Weights of a small GPT-style language model, trained from scratch on English Wikipedia: 3 heads of 32.
Each number is 128 + 24 x the weight over its row's rms, rounded and kept within 0 to 255. Layers, rows and columns count from 0. Numbers have three digits each. The size before them is the row's rms in percent of the matrix's.

# down: layer 10 MLP down (transposed), 384x96, rms 0.107, rows 172-300, columns 48-95
# up: layer 10 MLP up, 384x96, rms 0.114, rows 173-300, columns 48-95
down172 096:125095076125133143109157144134130096095119143158112119109155115120106133112096108129091138140107121106163155113149117139167076078116132134111112
up173 099:106116150087085108118123109121133085120139104084122116160120136162068104151097128099155119143156171159110119136101115139136113145121134108148140
down173 102:120139141149159131131161152122112141101093136155139124104140123188134151162130149168100125109120143089152126141118119107132150135126151139133119
up174 097:144175134110147113096133123142133144130170141125118171171136146147141136126124127118138076096097123150092118151133128133136111122120119117106154
down174 096:144172083119137096126120109105112116163100129090138132082160093148145149159141148119115136139094104147117130110133131180181146153151105111097136
up175 095:123128126133122107108144135113152097102173131125156113121120144136124101119073096156122094096148155129096161151145091145117159135112086112160175
down175 093:159134120085144127130139145119098110125102121121098120135108136150097171137166190123131136138083134121159098134086138132167146103080125162139136
up176 099:107145128122157147132148103100122086098177114121153143137125148120112127128103122095176142101133100137122148075124117144142091129135115179116134
down176 097:134149112178084149165143117101141123135114113153114137116145086158158128183126142105161112181153100157112132170098134114109157133147092140148130
up177 099:108152146131089115135157172138125117138147151069146113138116119153170159170106090092177106133131118174150101103139154100142168113129135129133114
down177 089:131088138126091134156138153087084113135162129121113117106139139079107120146172153118133134109095100141162122089129135115108119141122095139116209
up178 105:139153142167161094120156125112121124142164131114178125119129158167143111133152130170112153130124135160104100156170095132095146102141147142157129
down178 113:145131098177159116151136172151124117185126133107087140147081166096114139138136133140094117160131119148096148142133143136160131147163147121121129
up179 092:142080090109138131145121096092123099154114119131111118116148114113116085126097114102130184159146116157133126136123153153113103144164127180163172
down179 098:148140118143093103099146169160130151138152127182130154102128101086109146140176152179104125109128153150139130140120136121108161085169135129115110
up180 091:131099144145094159113153111140113152116081138164065140129095167096155144107143133127136131113150120179129111115150122169119136168165134158130139
down180 092:072134104109157109118116154121160124169122105110167121141123136159146124138108130146118136139088143085121153117123131076115115139108155137149149
up181 095:162094181125163119128136102155142139164119152094162185129116148158107125116127111088128131177146126154150138087125148145201145110096128130157133
down181 101:155116123120106122115098164116125100143146108132132112122113122087113142090125152166124142141110146116155091148119114129156138095127162166110149
up182 099:091140142129117092109123179146126077158161145118123159120134154146118141119137117110076141113082095195119120139120144174144109140180120115131128
down182 096:105117123100100131128124135101127128157134091156107116099110142113154109095202151138105128103136126091102106156145104093158134137142115137140130
up183 090:170089097139151092172104117126107115149143114072114111131119105106108124122133112130134141116104128166150114158172087116153196132133100142179100
down183 083:122094157106142173141113131166146140130128128111126132121119136110161130115137096111123073090056107129169119122133163122154115141100155130107075
up184 104:100157161111106108161152168157100108134137123147167096099111135136129175133117140116105103153168119129179076124133087140123123162127059145109124
down184 109:167105168137174157142137156140106128160141129166103116164151152133112126093142137113113142065077139097120187149115147118153151088075147120131104
up185 097:063133131148112096139140139156111161158138102152133107158104145143145113182128113128150141113134137142146111113161138168153119121106135136145102
down185 098:138128121155117150152091136139091105127115132117156156118143098167114146124142167158112111157060079124116107127125124139119083120152126133167116
up186 100:086077122126177129099121119140078102115105132090168129090161100110138199119122116140121094114136151156118116151143117110117136135138116102148122
down186 097:092132146157073103155111124140125148101153198151146117158159152111108112137135092130131126104167142109114083125139131129135114123148125110125150
up187 096:139101155192157129142116157130124139154134121104154161132172100175134116150099114121090128096117133139140154093141097107135128089119100148128101
down187 092:085112097149128181151097130115140098102113080122129111123132123144165121094164139106137168127117082072102151094108133163141110150120135126091143
up188 093:170098124131145113141103138119124127108147140096115118106139117114170077163116166113142105129155122147175081168144118146171139128136109149150128
down188 089:120101123136148138107179134167152146144173130169095183150146153116131125144146130098133096135083114117159139114138147109100127122100149154132115
up189 099:141112146127104107114166135144142157149204122104185149124126122122126117118133119137123125094108109137148100163127130138135126127119074096129121
down189 097:091146110142117129103128135101095123103119111163136116156135091131127124129124101099104108158078117101126164109116123115189145122132117141143092
up190 106:167116141119166124156167087163139116141117075085136158117170128176155126168136121163153124142139092145104121143115159107126154129135123135139178
down190 110:132133179138146128099176124104111136136143152122111101127133108135181083148140125125127143116102121109153128101144126116098123141124138153090108
up191 093:119088136134116099116159161133131076135153123105162131091143103104167150163066100139122125109116146179119087147148131108123155098082105100136116
down191 092:135114141135122134123100094122112125089141138124131115138156128162116110114183168149122134121173107108110173161092117167119135114158131099094114
up192 100:153122136141112136119134119098091125125130146114127113136148145127128102112126098147079067130149105139157095131143124133128067116135154120108132
down192 103:155143149098096134098081181079122114152114134116134115136138111142125118135150146145148143089167128113168127162160124150136162112107141126132123
up193 099:125162127127165116129149100121126145131169098119175121108105173106163121139095125155118136147116116129095128164138102102116135132100114104163114
down193 101:145126153112103156083181153110116146104120108130112140131069106099107135130140082122117095166131114117117116093122082121078159105141103107140078
up194 096:126103156115138133107142101097101111191116089087126084078158111147142142141164112125149111112113096144112139106134089133171117123116155121120127
down194 096:103108145134093127122130155152109134098127154154120119190139145186129109140140172125121136161153150130156129091104140110109153088134128151153106
up195 105:149146141164099104149127170129158165111114128099196115149112119182135103149123093106169091111117129147146118158127151104184079115127139149102125
down195 100:117125133091105105110119141138119095114096122166119111132083147118137156166143139097175124119110094179161122132156130134159100154151180091137157
up196 093:095125100100137111125138124120120161095136107115115112140129107142163148130132118104154172114145107119159125110128093146130174141142115118155154
down196 093:183156167138120090135143120182130151145166113138128118168137122087079136145128117122094149107135130130135087157112109133155135143111143105119128
up197 099:109070150147157123130131119076086103137142106108137185100106147119149109134149075133129116108108112136111092117163091123137137116153128160120124
down197 093:126164077132193153144118152119163101145132162137099124118116142127128129137126136121143142102136077089180127142096142111157132143152137155111121
up198 103:113151094095151099114163136149105062128141136130144152149154079108089127119108122158076145085134139122149134086162111143114156173124090128131123
down198 093:157133142107128117110097124118122147103092116159159105092127087171108078126157149087137098111126139120147127110115112113120177124119157091106140
up199 106:090117143126133119126172080113106143133148113103164159106089120127147140141126117153081111114172124152120071093112165099090125120136152136173181
down199 100:066171138150114133129082126143120136147096137118122153179114116151119138136107145123131126125130149128099146172151114168142115145170157157083120
up200 115:134149140137096159108153103124061142131133121112123120078130096158146145098104134143112134056121111163126130093103114123155146126133112164139102
down200 121:153107097114126169108123138082137133135101170091146094097105112140139118102161130114110097151167128113108106149110121127100142095129135125163140
up201 100:106095123162146101091139112116100087142143117132164177096139102127110149131147112130156129106109108111126138123143112167159195094131121183166104
down201 098:122123082140080192117104094134153144147083130104126104147141128138151072132133140120109103128079104129100123122132139132110123138130128128096094
up202 092:093120135208120122107118109123135127093129157150097187123115095130126105127125094161166127153157152143112100132155079113118149117150117130151129
down202 092:111115122079112157093143174139100127145139150145146126136115148115099144086130108118147134108075104156132151130100144139137123113082137109102105
up203 090:152119124174187131126096164150136169140118129094144156128107086156120153105107093108157141122104107150138144099115111152132154146117067121100103
down203 084:087121097131143130124126147112139133130124107132108141109100136150115127074147105121138142121106080118145124132111164134130123153096105167097180
up204 108:163136148079126149151137109090078108133127145101121132130109149083125145152131115153133101131075086195141125180151122155163118135160112132100106
down204 113:125112141146148122096122091119142160103131179160116120115118119150121090125151143108130128153142111121115152122117188125148099158123162128110141
up205 095:175143100109133125154170132158127156142175116130142157168126134126142149110116131108149145078113116123125125136090098123098148125142137170131143
down205 092:143155122136106111128150070136155146163170149128132122116071092164119134162116138142143154119105123168152107118088156073118106128154091126174123
up206 097:129135128159114073108158141171126141146106134158180162166121092138119148126139112191176093103116157130157167117150100135120108150126094149111101
down206 099:092129120096144128100128091110183145124157122168147143147130132099136123103144147106112144099117155136113158120090140117122115142142161156104112
up207 110:152151154112139087130142150208126140118124108076131102142128103188121160154116117136138126116141115160175120101102126163114130164133121128157154
down207 113:112139125125144132116132101139096150100087120164127111111140132148137133099129122132131141113140140142107113164087111096119079153079151097096128
up208 100:116191145161116134135173156181122132094107163092131125113124094164090126155108090149130139145098150163159122142159115163094115099110107139124167
down208 098:129139161118149103126151119117106148169121093110133150117090139124091123093139158143096103125179160124149114092132131111141128084179110125126137
up209 102:162164132135169113101114154108101139119176123109157117141159147153088113161164111146161132088126114147171108121133140144194144139124154131153166
down209 102:074116078131108123145123143109154162116097169137117115150081121119137141084143151110130161130140118137107113136190058090097138117126149141144150
up210 093:128163142176100109112133128122153122097157114144128171101145114135149129150132116132102119101166109111137101159119148118118123144154126202168118
down210 087:147115143126163130161083149125144134120153136113107125128118153124173132135155105074156136116155153180119087149118083152107139135162144142122129
up211 102:145153129162151091099160149108099139096185133110148107112174150158106115145129114143120178087111120162141157115112133144183105111095121121111165
down211 100:116124081166099117146132161117073167126145180160147112134116099133165131078135133154143116147115130120102092117135152145096126124114155130164132
up212 104:095136151101134058076135172158118112087152105131119153154159131140129126192159156129148155102141122115155108146102149173138137111158123111120128
down212 105:130095102120174153120181091152093125138088148118143152149143138123140137106085137100122129086110144180117137143127145140086179105114160125133179
up213 098:150136146105168122114110109140081154149122137098118114110112083125165146134076164155135101133180106150118135173186157148147138106113106146148113
down213 098:138123119131109110121142114144180146109143157103121166122144143100137136144140179121137137124119105114126161092089155150171124102108098169142105
up214 097:130083183185106135136119113100124074141123123090110102123135099102086150122143097204120141094150128139123116152135093107139141113168123133113125
down214 099:126137102118143120120131104140119121169134114108124098156103137109125115116157088126143144126120059105154096129074137108121109118096152108159059
up215 102:146150152161147133113108083161102094108090098149156137124175121145138126137142121151121137087143103156110106127119140145140122124104099134114117
down215 107:162164154095093109131127128090143169147123108103112128111097113092152126093110143088132146122127131096127164113140148149131085125131140132144106
up216 096:114131110132118143143122145165140150119132127106110150123112103179135147138076120127131158104108140134140079166102146129124118092112136138137132
down216 096:104110148159125120143132117078131119088143112143127123141166147108132108108148141125128101133132104151152104147158105126130118147156099106124140
up217 102:106163159119110116104168147154099132087110100135122142117118106165119099075128126159102138133139128157087164101167097127126150099145070117126112
down217 105:143156115107122112098136126113129148106144153120121143123134098145075129154142098157108114112127123116143152177122168122128103126117189146122091
up218 107:164096140172105088156110152173149134101160115149128137138137100139124150093133128134137136136129139146108128122144098155182122103120107129143114
down218 113:120145095154144152125102107162133118108114131182078102082136154119126140103098131131084093121134141130171111119151125097116098137134104122132130
up219 109:143162163164140130091190079100085110111133108134153194103123166120149082100122097133136166123133089128152113126141127129134133130131108122100140
down219 126:140056136144116158129113130104137168128151114137105102117140151141143113132117131168117126132147134109145120173094133134121133164171156127128095
up220 094:134136116121125120082167114122158154190121156125101157106099087167134130105154137134179135138128127129153138155133150162136133123132105131138144
down220 090:140116142114135093135124176128116125119148102157122106147106139132097123126169110144125147096139145140090123146165141094097131157106114077122166
up221 096:126118110128149084079134127132100139148158131134155136123105105133102155146133103150139109134132124117180106103087074130139120143095123153131107
down221 098:120107162122093116149129110120146132127125158117109122119099112099174125075123120115123174113103096133145108130133161143123129125124112111149156
up222 101:079130146136140116129166140129175081113156130099114121135151182095124173125117145084138126114065100135158103137117158164136121139145109156136116
down222 102:174134116107070167088127123147115152120129103125166086106145116119134133118107119125148130115106086124112128156098085143103097091138136074141142
up223 098:159114116111145121089099097120134047175116132149142077109164108137113131125116146143149148146124112167134101092101138159142146146130143138127145
down223 099:137160181112099123121160138142114142140142153182138132161129159123100149126133151115140150153131121110141102092157123127150111102097145142136159
up224 094:115182099111129142139120159134135102101175153121133104140134164156177179138114079138146132106100109154129128159100143153162108156139124121103141
down224 094:148096149184129109143144094141154158146129108117120114117183143098130082112112112132124095183135112135092146165136115077132146145114118160140156
up225 108:128111142142174077129115125118100138098121106067153120121109126135090113138159160124147105161133126115196134133152107177141168128136113136167127
down225 106:055126137157132146096135105129105105120102122092122093126148159152146120106140141082153119113097099133150128116108129097107105093106164152163113
up226 102:120133113093155093103139103120072104125163091142155127099176106100100126136133155136062153088131121138163128119132103164128147137132093136135100
down226 100:127105140137103171118126112098097117127104112128129107111143091134128160128140190105133121118119106144122181113136114135094151135148130161100155
up227 103:135127131146142116139124131154127113109109114119149133123164111145093155144128098178132144096144104139145110138152110121167129128126131122133118
down227 108:103118097113095160127130141175164113207153137123140107121127111150109107097120129134111121098117136158138144119143157147117131182145145137081140
up228 090:147097115104101107105109109136129183146154098124147168153156117124130140125142133116071138117179125095100130101109154122121136059101079161125124
down228 090:084154167137161147100126147113120114111127130110126128122097099146103127106109124144132130120055094142108144142133151058122158166130122130105111
up229 100:115156150122120083139111122162125119090146077101164135128156105157100115155093117102089137115134114150132081116123143115141203115140115172136129
down229 099:127210127133144101201153140088111121122095165135117155133173153102122150154147087111121129131135156161125133147145130160120116167084129130102136
up230 094:146120124108143092125134130102110120137131130134150079168153083145129154113141131173130139162162115137159162119137118120134123170172091097130143
down230 092:106159151100114104104154122127125136133131129170107152143142154060090137099083122133133104099150151095112064099114140082156142112096136097132145
up231 100:133160113155116089167130132159111144081131099128140120160132146136170147153129113113160139111158105164120114136130134197157102126131120097104113
down231 091:153110146165181130117136107119123119093140121123089109115153102093130148128138164105122085104084106140105161124126123107132119125129137162133151
up232 092:092105131168114156129186111157113142138120154179129167135110116124145104109133129133100128133119133165118109125148139116155132114140123131092193
down232 096:138083142125139138160128085121131159131157152116109083162125127115099102167111151109111126102113142154145094156130169126124137131118129111119110
up233 107:103122157151147108136122148152078136133151109118117158092091143150113137081109122107120128132174123163155129137157126143160093071128151152136163
down233 107:130102135098118119144092145129168150060154110152173139101125120120107129122181103148161115141110117105133124109134124111135146136121122122121160
up234 107:119078122121146105084126164148122125164142130130158107123102139154114122105113126136105137107082115145109109129180108117126124115153080153111146
down234 112:136078091095146114108126141118114158092172110180141150162108098135119128125118139127136099092168124145084132118061145081088145118121147116091074
up235 107:139133128157119151133161109131118110169129119163125108103105148183150108106127126135116109154147103132159125126148087142199170121109145169131128
down235 111:105117115164157107121133138116149161141146108058142130115168144155135099139121161097135142124117143154136130133151149144076101119142139100128151
up236 101:122113187117183098114141105113131127163145139081123115086090090157107107097100090111155112121151131176141118130124126139134150138121126139164164
down236 101:163124123153091115135091138151175119117144101139140146114140116092126118124162108110183157135131133097107101122154104159121074138127101113125135
up237 093:127106176118168144141107081098159147136111181106144146140122115143117108151077112129129149113142092120133155118155178144097127090121144112139163
down237 098:143163136145107131110106169135188114131142112154132150169089098155131135079140173148105135094119137119106106128176138148096144079125142113100103
up238 086:160130108145156079155105119137138135103126133114164145149157099107132110147145143091103164177157143124160143125165104155182164111139122141148132
down238 082:115119130110191113122139097100100097096106166109121141131128160126154113128132115147173116051127112153166142136127137147107110107118120100106134
up239 095:112148173118134152130133083109162122134179114133106131133114102095115141100161160125109115180092158129106106103131117086158119114140153181136134
down239 096:115085175116135129190149125115110149164052150113087111151148162147167139130100123111124150156114106136125131112131128132114138104127126087135143
up240 090:141142129146155125117118157139089134129112128130139182099149170147130137120145090086125130144148100134112120105159105134131131094115120103150087
down240 091:112164085152113142144111109113123159119099125128118099093108153154098149149174158120115143108102173152167124122134168120097100154108138106111121
up241 097:132160113108144077139169168140127147117089097159111171145179114151144077143087136147145143148091124129101123145152098136136129132130137101123114
down241 091:074125135099135187098123114134151134110153163111112158156095102112171175149123110126113146077128147126111161097122152117120120138097134145127098
up242 102:129123143111101113115129117179146118126096123084121131133164117182161144111120082094079157109138143125157111118153140121157105103140126140141152
down242 102:128110139108140131103121122114159142122156162124146107119168124089108108105130131169138128119136107102140111088110131122134143130116161114149114
up243 094:107095172116112104172137097120147132162166113126167112093128138160096129147128159147103157137122097122113124126141134149142119116186153131138145
down243 091:136113086128151122117120123130160121110109151111079138141078133156143131137139117144159080142171100114118090167163069099131101097108159112113113
up244 103:117168149119128111073146099117105125155165123160152115121113090076152167132148167182126147122141158132151127122140115119139117086126136120138147
down244 107:126158134131136165135105132128120127117139143110117146149099143161097082112116112094154091110136139138112123138124117133126125170164092111143140
up245 107:114117117137126137153156088155117112161161118116130172099129105113109140106108096156151087107143115112128144133117175153108155085177132128136130
down245 103:155139119133131132167151097093123138127084108135133084132147139169079123157139154150154094146141109123116132172108115122134103128075137077130122
up246 118:138139151144107129107194138134123124123142096097141134159144119105102113147099115127082117093117145179152139124119116170145121122109116128107139
down246 133:112132134100106142138163113146068099123111127128114141152149132137091127133108145128034148089065158134143158139120135156103121154123126127099119
up247 096:108116147168121112125133102129122122142135129136131112089153112141055131137210138151121126115155106111148125126110122134115145113166090133180135
down247 101:127141101110154123150141137128103140130149150118163092104075116153133137166136153109162134127109147172159111161110124104133108128080141153092142
up248 101:171154128117120160138133120119143110153116135134143131147131153168099139119137073127095106093141132172127103139176106133103117127159134130140155
down248 104:091107154116150140128129099120115149125106138105131119138139123121121124151121194126115108159119128115137120146123154096128138131150145067151128
up249 096:123124130180150144101128094130126123151115090132090164063147094139099123128170116090092152096152102143138131120155111123133101153148135104128139
down249 097:133127161134139171157115151118106121157118180169125148160153138064117143106147138115121118164145132102134140142128065155118159156146143115120116
up250 092:090138144141102099159085159168126100125169131121141131119142098099114106130140138129143151190153114128160160108171134105123163152141122148162141
down250 095:158109101103151131131119135170133136086107116119120147141167114120150102122112144125148140103132104153108099132086137141096120128102132139124086
up251 098:116145130108104135103143145096135094103146150137116116141119131158134184113128154152123116126140081147125099108108109133099172095172133137168151
down251 093:127130124146138081165100079129141142088146124127159141129122159098170115136146107115132124101119114143122145133145129160127127118108118185113111
up252 092:137143130148146104143076147167138137129122127091168118146105144173096126118106133130104133093101115143144139085144131170148124119141109134175121
down252 091:108098140139129115148141093091151084095107113133133110159136173129120104154105158118150125154121124129146126136125105109111115115095152126116127
up253 099:148108140149102069149132112092144090129127113116104137140143084152146132144158143149122160177145115142093113158116090148103154130130085102145117
down253 095:101110110068114127120158135084129084144109178107111116132126098163155124085107121135101127083158122135113094174130118153106105122113154154115129
up254 101:125124136143135120118113149179122130114148148113184162172127074159098151126120092168130107147144131154164083140076134125143117108122103146145129
down254 110:130106139121107120111119136099067127119115117113141070090127089117148149109098115131144139146098131116096132141119141085088154172108126100092101
up255 094:129109121102105144178160132162126152113154129077101135141123160107120146105120117116138136123132123127135092151106163129094130142090122159162134
down255 092:154130143154112162132149098113152152118134146109139089150115126139131108116133138167102163137119130140122146118177128105105121134161142142137160
up256 107:135152133135126110076153153132145115140194147106163112141142098110087133114159093112133167097114124123144122130134151182116148137154120149130149
down256 100:146095134104137142113096093145149117151139099105155124133120136149104126112067141098132131135093135139135103122093141096123116131109083109099152
up257 101:115127108102086092174132130134111153105125100118106135140137131123107132102139098109113125125161122131125123141093118165144159139125125166131154
down257 097:150139142166149144155150113101114101098184127142120146135113097118078163133134104165106156107105121130137120146127126149109188131119127139115112
up258 096:113137128124122081087128136133091069126125123114117101144123148120129156176115162137175138138127117151152122175153120175142182151105149113171144
down258 098:160130159134114137150150120172178140084114142112119113137099117097154121123108145116099143117140152145128121139119147154132165095115089130093141
up259 091:105162099121077157159133121130110088131154145153147148096121119128118134135138106144122114089143089124127134145139116142114134142146124104102154
down259 089:141123160155111167121115091105141184106125098107096203142151125166123143158120110158119116113112125131129133130116145099112161095158115117124123
up260 100:097125098152136113111108112082118123119130118098122153136149164106142124135148153156152108125106110138161092128111135128130112129136124139131102
down260 098:190116155090127147109127140158125123141148152125115085149145124089123110135125153141060152143124144102120131098122133166156144123157120111080122
up261 102:123141171135178143109142120127087160105149131124126181140149154121089169098114112127146103098133137148110108100135100121115129102144141133137098
down261 102:136138102127149119143136167167096122129081144093148098098139099133138161158091114124123130106144191094159127149161139110093142116096173160131132
up262 095:104148124133122110096172125141127140098116140113140139134126125135150134146089107152083111129120134149088108139154158118111121133093075137118122
down262 100:108099081092151109079081104099124160092165151141112135144132137099131114120150145144155127122110079125177149130129139117141152104151125091148126
up263 101:147146138137158099115143127122094149125141132112125089175152096108125132127125131174110122163145109149189135119152145161130156138122073153182122
down263 106:156156155117150158110147147157118164160154141127128141148166135124112125177123162098159118184135132130180117102121147121128163117141106086132101
up264 092:110145176120105169129131130154152113175157113151176198141082127134139129117151111109170108125106108184152095129117126130163131149116153165164134
down264 094:155100123102105139165113137176074173132124083164103087178157143088162135109136125145114104135146157121136131140127105143107175133081147120131143
up265 089:119112136135155149095109126064157114151127133137117163134150125120128099154122155088127122113143169161145145098170148097118107152129099116132186
down265 088:125098153113153149190142143171130139135142098124132099130123112118121141143110121116126112108112158140093074131089154127119109067126120104131094
up266 098:141164116113136107114113106111100121093129135102130105083139105109127146132110096186138133151117150145129159123127135111165155133117088099131096
down266 100:131120208152143131118155129130101143112126126127130143159172108097111148148131094122154102112141100155134105116129147169135145114117138098154157
up267 092:149156150142098080155121097161119138167124082120137079149139099162189188116119086125124116088149116138102158142148115126127100138129122084099127
down267 094:120085095152136124121153138148171104143134137128094143139143124115105088143116129115184115194108104135146119158112168107160144118110137117168123
up268 098:129110130145189111112138107145096150123114085135163124141142137096166157121136056147144155117165127150148137150137110140153154073154147140177107
down268 100:111081161117133135165139127126094167105104121107119154158105131159163103110132109094145130105124143106113082129154093096132168083114166092139100
up269 099:114142133088134117149141109143140117123158121105105117088099133152117104146102087130164114147109132118104133117154102144172124151088116087132115
down269 102:117158151172127116133105145116126184147127177137142162128130135106127125105117103119144092148113104074140141174121140182113121114108118162098157
up270 107:125112104103157108131148114114098086130143104115170129192108088204121120142116150137148115111124135156126155125116144152140144155142094124164108
down270 102:107183158120113116131154139122157142147129099159120151120140115124111141131167132145119120176150090064107087103107132108124126154152145117153124
up271 104:105141104142130097094128100146090115102181129085149123126146154115137143113128138165145144111136135103102132130178156121142114126156071112125124
down271 100:131173157133153097142160128143126129133110129137120155143146146137116114087124166107137127122093134158089166196148119143145111103104173133193138
up272 102:127164105108124094121140118116136104145126138110163152097151131080131129075114138148133130095107115150159106140156159140140132104094128144113143
down272 102:106099110115105147148137159111136133137101156115127108143103098115163160103129140133123147169123107117117139156083134119118092108135107137159116
up273 110:136110134152166110148190133071116097136117136141133175126154105125134119137077152137136106102132150136125145134134131140132118136144102138110128
down273 112:131174105126111138162083136089155149105131125100120134064115105145139151128147106135117148106094121134122144113150099131126140112104114112101136
up274 100:120161173140122124196141143145113096121102118127127155183101170152133091100125135119141114133115104157134134119171104169154115133141139099134133
down274 092:142115092154142141173125114077121131112117150150093115127105088140091112171132087139110100144142141148150138108130133079105122150132141135149154
up275 102:166146147117156132112129107143143108165154140090167117132129120175141137146154131169155136141128099132121138120142115127085131118134162144122115
down275 100:145136119178133110082105105195135107130099091143106154122132133124099143140124134136102146149154173121135119093114166167097131142101116117146161
up276 106:125112141137144087158145138147111070129145089166076136153173146128100154124093122125106128132167104122115132135099093146156120161147142113129156
down276 109:128108125102124107094171148095104165125132106157133108119090106160182143156153148125118154127123139119194128136111154141116092098141152111104114
up277 104:151107113137112142147143109121133115157098105095138108096121124145136094123127147134089121117101103146152150120156151139190123146199128145164137
down277 108:110148136103129161119163097140114120138142124131170151151143135096094118109096152101148148137090160126167144096129106108144092135140163140118117
up278 109:070113142116155138150142109096113141109140104138153134104107129129095103144115136155143151152137087106152134127132108093186129138180122209114172
down278 103:131112111145145148188081098067142139162159203141156111140170125115107135129130139092086116120110118139142106098150161161114141118117134115141131
up279 099:152152124139138098148143149164133120138102090133155134161123128145118111041159120110118152105178121139145121161110156130137145116145111145130157
down279 095:137122121131083121133158133127124153130115139086111123096138098081132122142170097138139127095176122161102133126127158149130135088117128143137107
up280 109:122088119133131103160158130155082121157124086096157130074119125127135118139121095139132160142144148138072132109109149105111178075120120112113138
down280 109:160117097152156163180117101130156116129122095132125175137131146112128170106116137125084147145141091158109130117181099055096142141117123125122141
up281 088:132174175198099141109144134107142100101179140120163078130138121135074133106117143145157108129140137137124116167148118115143124155153118145105121
down281 087:110103143090163134123112133115101125140107111114084163157142135125141141152147081116117152142111151137125117152131139181094089115102131143141110
up282 105:095127123100087151112134128114103099129109122131105116116095164171107133100091103107108138144131106136155070126100109138129109158155102121135176
down282 103:106111104124150151117141126129140146107127126121124126154141137166124141138147114143096111133109117096123146103163079139148139128156148080148096
up283 091:117134132165171074137149078136125158099141139111145114116134107096177156132116149121165108142158127152132136146145162129108124118091159137125149
down283 096:139143111096142108107110149144120130102146138147147149121135128109155118168098155096116157141119132106106128150101125107150107142147112113147158
up284 095:134101148174146141132128157097085109144123143118090136183112117122114113053120106141075144124092168166120110162190127122117106141114112115117131
down284 093:112098121159180115077108099139125135114132087128124136107107094128123121121145149163114069087139149084155134133110137102159156137130133087115136
up285 108:148141163159141096170166148159129150115121132137137113096134127136150140119107134126157170157099138109151130165095152109130132116104089116145140
down285 108:146185102113145124098101115131131123139152139177143120138130137157158138144077155111126165112123139140116111121132144098107142126165116156073142
up286 102:106142146120107095164133126140100128147105090154126150148099093121113113113114140151087108143071109122093146194137097132142085135139063147141119
down286 107:094128118120104127124132121156135129093138130156122136112159132125097172117122143164112148102151156119137091121107167118140142104085117114148138
up287 095:115144126155135134145134123139112108131117101125136137151194180133137146103145125104121157096142142109153106142093153145197131100148119128105084
down287 097:125109113109162086137100150140134094127145109159118090097081111148091175156099128120165143107184119152138107129133146139108138139111124097095130
up288 105:113097152136134141124106083165112129141116108126138169151127136104127177114120169162119155105120126176099129138151081115130179092072119080100129
down288 108:106129124142137153178123141068115113181147132127151090142076106177135144119117109067115130133138120134157145087119158105174146117167143135155127
up289 096:063153147099165113123088105140129133114110112128116124120122103128102152140106144126162128130151130119150128150151110170137169189188138135144138
down289 094:112148129119125055114168124175177125132125122145127135135087135152122165120090141121127132136175144128167116110067112171105087132144109121119102
up290 100:150162131137133094123149118101126097133163126096110121130114124147133113148135102154137093140109100128114101158156141132120136084157161115144104
down290 105:078158133101135133135089096145129123113116152155154121160115149120114147156089153130142118078098156113117153137138149144122158186121161147171138
up291 100:092142204141159126129121114112109072135161099129116123132150148127088142111140128148086127068127084160131150137133151138124122100154120174139194
down291 114:100092147127125153121105146157143130106130138133090174090078125172118159111132156131161111115100101168093127136102134121133138121079180113168117
up292 100:136126160114134074111121147147109123114161125130132120137094125131169146149121052143154150101169133136127073130162094129129134149117132100167154
down292 109:117116154123109126128142168143149116147118121131125109110132095145106132106128188142117073137125125129134082125110174144126134094103165118131088
up293 098:100172117178143096123133125147141118138164149073135109118087104147129132100101123117140135137133108107146087120160116115151097127145096151130134
down293 094:126139198125138143102148149162135120153128112135114179140103106104149122120147142145133131127138125150152154170092159126100139180110124134165184
up294 108:139161101141110105082176095131140083098133131141154155132138112113090130165117096140126163146145108151135105124104162162130152155151143190161130
down294 109:189143164133122137096106093130183158128093128142111098134127119167140152117133154091154133117106150138121147104173084116116121134110088125144102
up295 106:184072171144153121121164140127111112107084134128109129127155094119126132126125139122105148146104142120105109164134107104186123123165104164145126
down295 109:123133104149072138135127081116121126141113134123131085077101112141139106107129102138153103125124095126091146101167100126124128136125165143131134
up296 088:120118129124133121156095150151141110136117145063128114114105120107171122126118135112134105159121148145144170104147142089129149141196101076149117
down296 083:131112172173161170123130112120117161178087152131114146131124114137137126139129141109131122116116116164162113155111120103156080164108168149074176
up297 100:141117144125154072168118091132095094160142075123098157100118131131123110154121124141150150115116088145148135158143080144139092148104130119117151
down297 101:151144112133134036141128122116137126162135126153137117112114114149151111163125115107081171134137129097125104114097145147135142100179091115140094
up298 099:138149151165116111122148109091119113153090155122162141115103098168111125121158118108083082122107141189080135165124106123109126142141079129144143
down298 101:101122135138129109123146123138125135087167161194149135113146121142119131128092128135082150156150124063107147139094103061140116102131151124108183
up299 116:135134152102159102146099143162107148147099114119144137140150161116141186115093104157131150142117140165123108168149122186153199112118115135115147
down299 122:085117141106103098130145101146145120097118151118111120137082143125106124130125092104091138147170109153126143164127124101072111187164123151148153
up300 098:115123118144163118126182100137117102164125124132155160129118171154097122180132143153169110107111121120102140130138135130136091165139127143097150
down300 101:117134124146128132113103097123137117110137093131116141105149078159119112135151121131129092117115153110159117104137135193118104125091138159155124